config.yaml
norm: "layernorm"
norm_place: "pre"
qk_norm: false
init_std_o: 0.00287
init_std_down: 0.00287
warmup_steps: 532
decay_fraction: 0.921
decay_shape: "linear"
train_tokens: 586900000
Each number is 128 + 24 x the weight over its row's rms, rounded and kept within 0 to 255. Layers, rows and columns count from 0. Numbers have three digits each. The size before them is the row's rms in percent of the matrix's.

# up: layer 4 MLP up, 2048x512, rms 0.0499, rows 637-647, columns 384-511
# down: layer 4 MLP down (transposed), 2048x512, rms 0.0444, rows 637-646, columns 384-511
up637 096:133115094147144126106132108090159138115116157103121118137114114156171124138092137102112111080169130139154106118106133119152121148127116110168105106087093128101141129088148098120103124152144072129143138076133119079094138115122145123142110119120143104091140116157133129122143121095094151098161170149138106125129095149159102124138100132133089097141174107048129124105143108105129138142126
down637 109:179143088113128112101136114161141160111147164128105139158175125122115137146140111135102140134120138123138139154115094120120147135144154142124143158122146112182127142111128126150138131141141115135165118118097135119126132122131141105104131099130092130143143117182127136130134149126117122118138114113035101106113092115113156159098141121133112116121110103142133131169124105152077146078147
up638 105:146154124163140101128163120150114134107152161137144151139112134098127158116132122083133137079128126115119116102149061077119125120148127139153086110140127123137142092109122097137124164140178129132084113095136143125166123133179115109121132155146099115102104164114152126162124105142108117134150118066119113110124134080126130145085089117163119125120128150116120105115139118133107145111154
down638 105:137125136118129152120156123132134153133102108146124106135146150109152105148137092128114115144156199119147124145120090061117118120123147121174100123130133142092121064134098107152175106091117094144100131161127129115112114113164120112085122147167059094088119092081129081108140111111136130082129143118088125123163138172132106114106150133160137116104138099120131141115133142152167084116141
up639 090:105115090153101125188114109139157097128089151084153127134128141147170141111149123121104068148141143105137152119157099156143132112146070111112088172121088125122156136066133064142168145117130144114152159088152127133118149117108143120120104156165106160136116104091104158126117151139190076168113142102127120160107101078144104173104121141176127129173124118125121141127122123087172096131149
down639 094:144120187176142125111100092112086139115143147169175098145130094148121145101088133084158129084107133119133136133129133117138144121082143113128154130147109138110150143112129096170162155100109164131121097128129127125145097160141125112134139112107115156132159156146163135103118135131104133071109138132109155114103118155116124148111151139133138148112133144159107114115143158152148137138109
up640 105:116157107128139164149110133125156141088088158124129149152102170113089120128125120135091120098114133158170115171145173142085146103134158134104088074137094129096144125072136140103102157115142119119155114106150136094106118072113130093156110069165138109077145157163084126138114104165104141074108154168114164122127143107121111118107131161130134147115132108124124150139130179122096130102131
down640 103:134150134127130140138171171132170110086161117131107183085113140120125095098109101107180136123130153170138146100154158110164143111108106100197080136117124120112183083099105100166124121104137124147132132174111099111144136106106103116140125153182149117119103150145098134120116108149152137145151116185096126132179117096140092126127103138073134155123099103047130108157134169107134106151130
up641 085:097166155147091117127106146153149135108141157149110166124088114150165147140124110106129112121109160115131125111165160098111142177163152132126110132131113144122106114089141147113137172097138123157106164111100099147089125137129103091101133156120144119116162170167093119155113116117133146160101095080135168141107114101124154191122125183159143156095118117123079152130145110134133109150157
down641 108:117139140135115116186134124143114156080152137142125147112115149148136128165102078114114092089126132126122126136113175092106130151138128091124113123091122117120115136091166107131130135132112108160100148128129088149104119068147121087117125127126127139093132137152112132158094116118178154143110117143132124120108150092140147141133135154144152123113108110143122172093103094145128156119128
up642 101:139115102105116093137126079129098112151095106134145064079099148128128114122127110142082117113095130101122143143138121124127108196098075083113075096123164111115100109115117140126135152100072139121141144144140100092145147133191096154125155177141112151110134123104147181151100119139126147148148139136135079108130161123156121146086094156114168147149090131117091156112132112138146112144078
down642 104:147148153084112102161118180156105101116118216147108121119120112124116119150102152145094090139092115104125102126113154110114097125113152115124165118132105101114148140106115161068135072105154103133131100127116149116164154147129124111141118107116099097144159127169153098116160179134116109137150157137132088149095083149135136130094159123181125141148174164147082116112101141100142121118158
up643 092:096137104124126121162157111128158144136130150117137187121068133135101116170134096154105109133137154140122131138131148127109124161081101137124123130124097130122122139115081122162124196148104129115135129081110110120142147136148112115122115160111071133132128146157130129165123075143158131111135133114139144127114161140103150124108164128100114134133139128117116127146114101097134152128105
down643 089:167145130116139129152109092104139122171110100123140065132126107142115150131115140102136130184109112136079114107116132091125094112132090164104137109151131167165112100107153136116118117110160151124121159131164125167163098145135153156127113106120154149147161127153153154083156169175110136153170119121106174132133091151125122134113132074113136147108116106107100108180150151149105119100162
up644 098:175110123139112173133123110149124112114125148115087139144140135141113143121155132163166096125168114125147141133132137118131065066160115165120112137112127145129124100161133124158138133131125148144160142113126114121112109115128157125097102161133165112144143146122157130116114134123126096206147171166165148137079129155159105128171108118102132157125130141147109110142127098145093116133119
down644 100:084114182138154120144107151081146115140093124096121158111081192128093125152172126091138148132132127102092127112169169151112155160075101118140134110100120132160125133126124127110091088118178095130126147127141137113101119129180147108129102127117095124122098110103127169148057112136134141188132094124149120150133122138150173112161149130131087141105137147146137109151106128160163125124120
up645 088:145144124116169122110145124148078078103114121139139126140156109130091118105141136114130136120144150167147131144138121083114107147140137104157149170132135146097180152124137125143110128157154139088113120139155135105139113123127147101114128147133120149125155122150103133162107131097133105121095121130146099129117130126106129104091172102106104107112157128109174156178104087154079123150145
down645 091:144094148144094092139139167103101138129122116158094109065146102114171130154122106177145084139133155092117158090138165182099138094150114144121110142113149158144136100139168142153136134103108115156112131150152125126093126108089126105140171097134149143165167152155145104122119121159163148143117137122140153114097120160125149146148145185106132156115088138125136162133197115136110136127166
up646 100:160125138133131074136125134127105129113118165155180101163114174157095117118142080059152103087109063149117143120150133095091124099110132073087115106110136100140101164113132098129181165127145121121116110133120091106130099071122144149102140168114128140137121175101127138113147134136123095136156147111142068128133125122145124138095131113111087077111170139144123124132093140124102075166147
down646 107:143108143117135119141136137079129145139124129134111118144105134109158154102127102089116153127158124104131124105131189118156135109181161121135136108132116128085074129103134135144117147129124114138145181128127120099175107103106092109105128112167127141130147162102117078179137116140121153109155148087096135153177136173145163087114144113137140150087134164131128133117145147173131103151135
up647 107:156173079110128130120146108103187137112115130108135147162148141139145141133160103090132115099101138147153146133157105087103164128146166155125097110130107127095179121108129100094107138131152154104133172145170125098115120120135147106116116146138170076113116100139117113139147103122123105147142120159133136088128130098158074188117108151111144167163165138146129138110108097127127096102163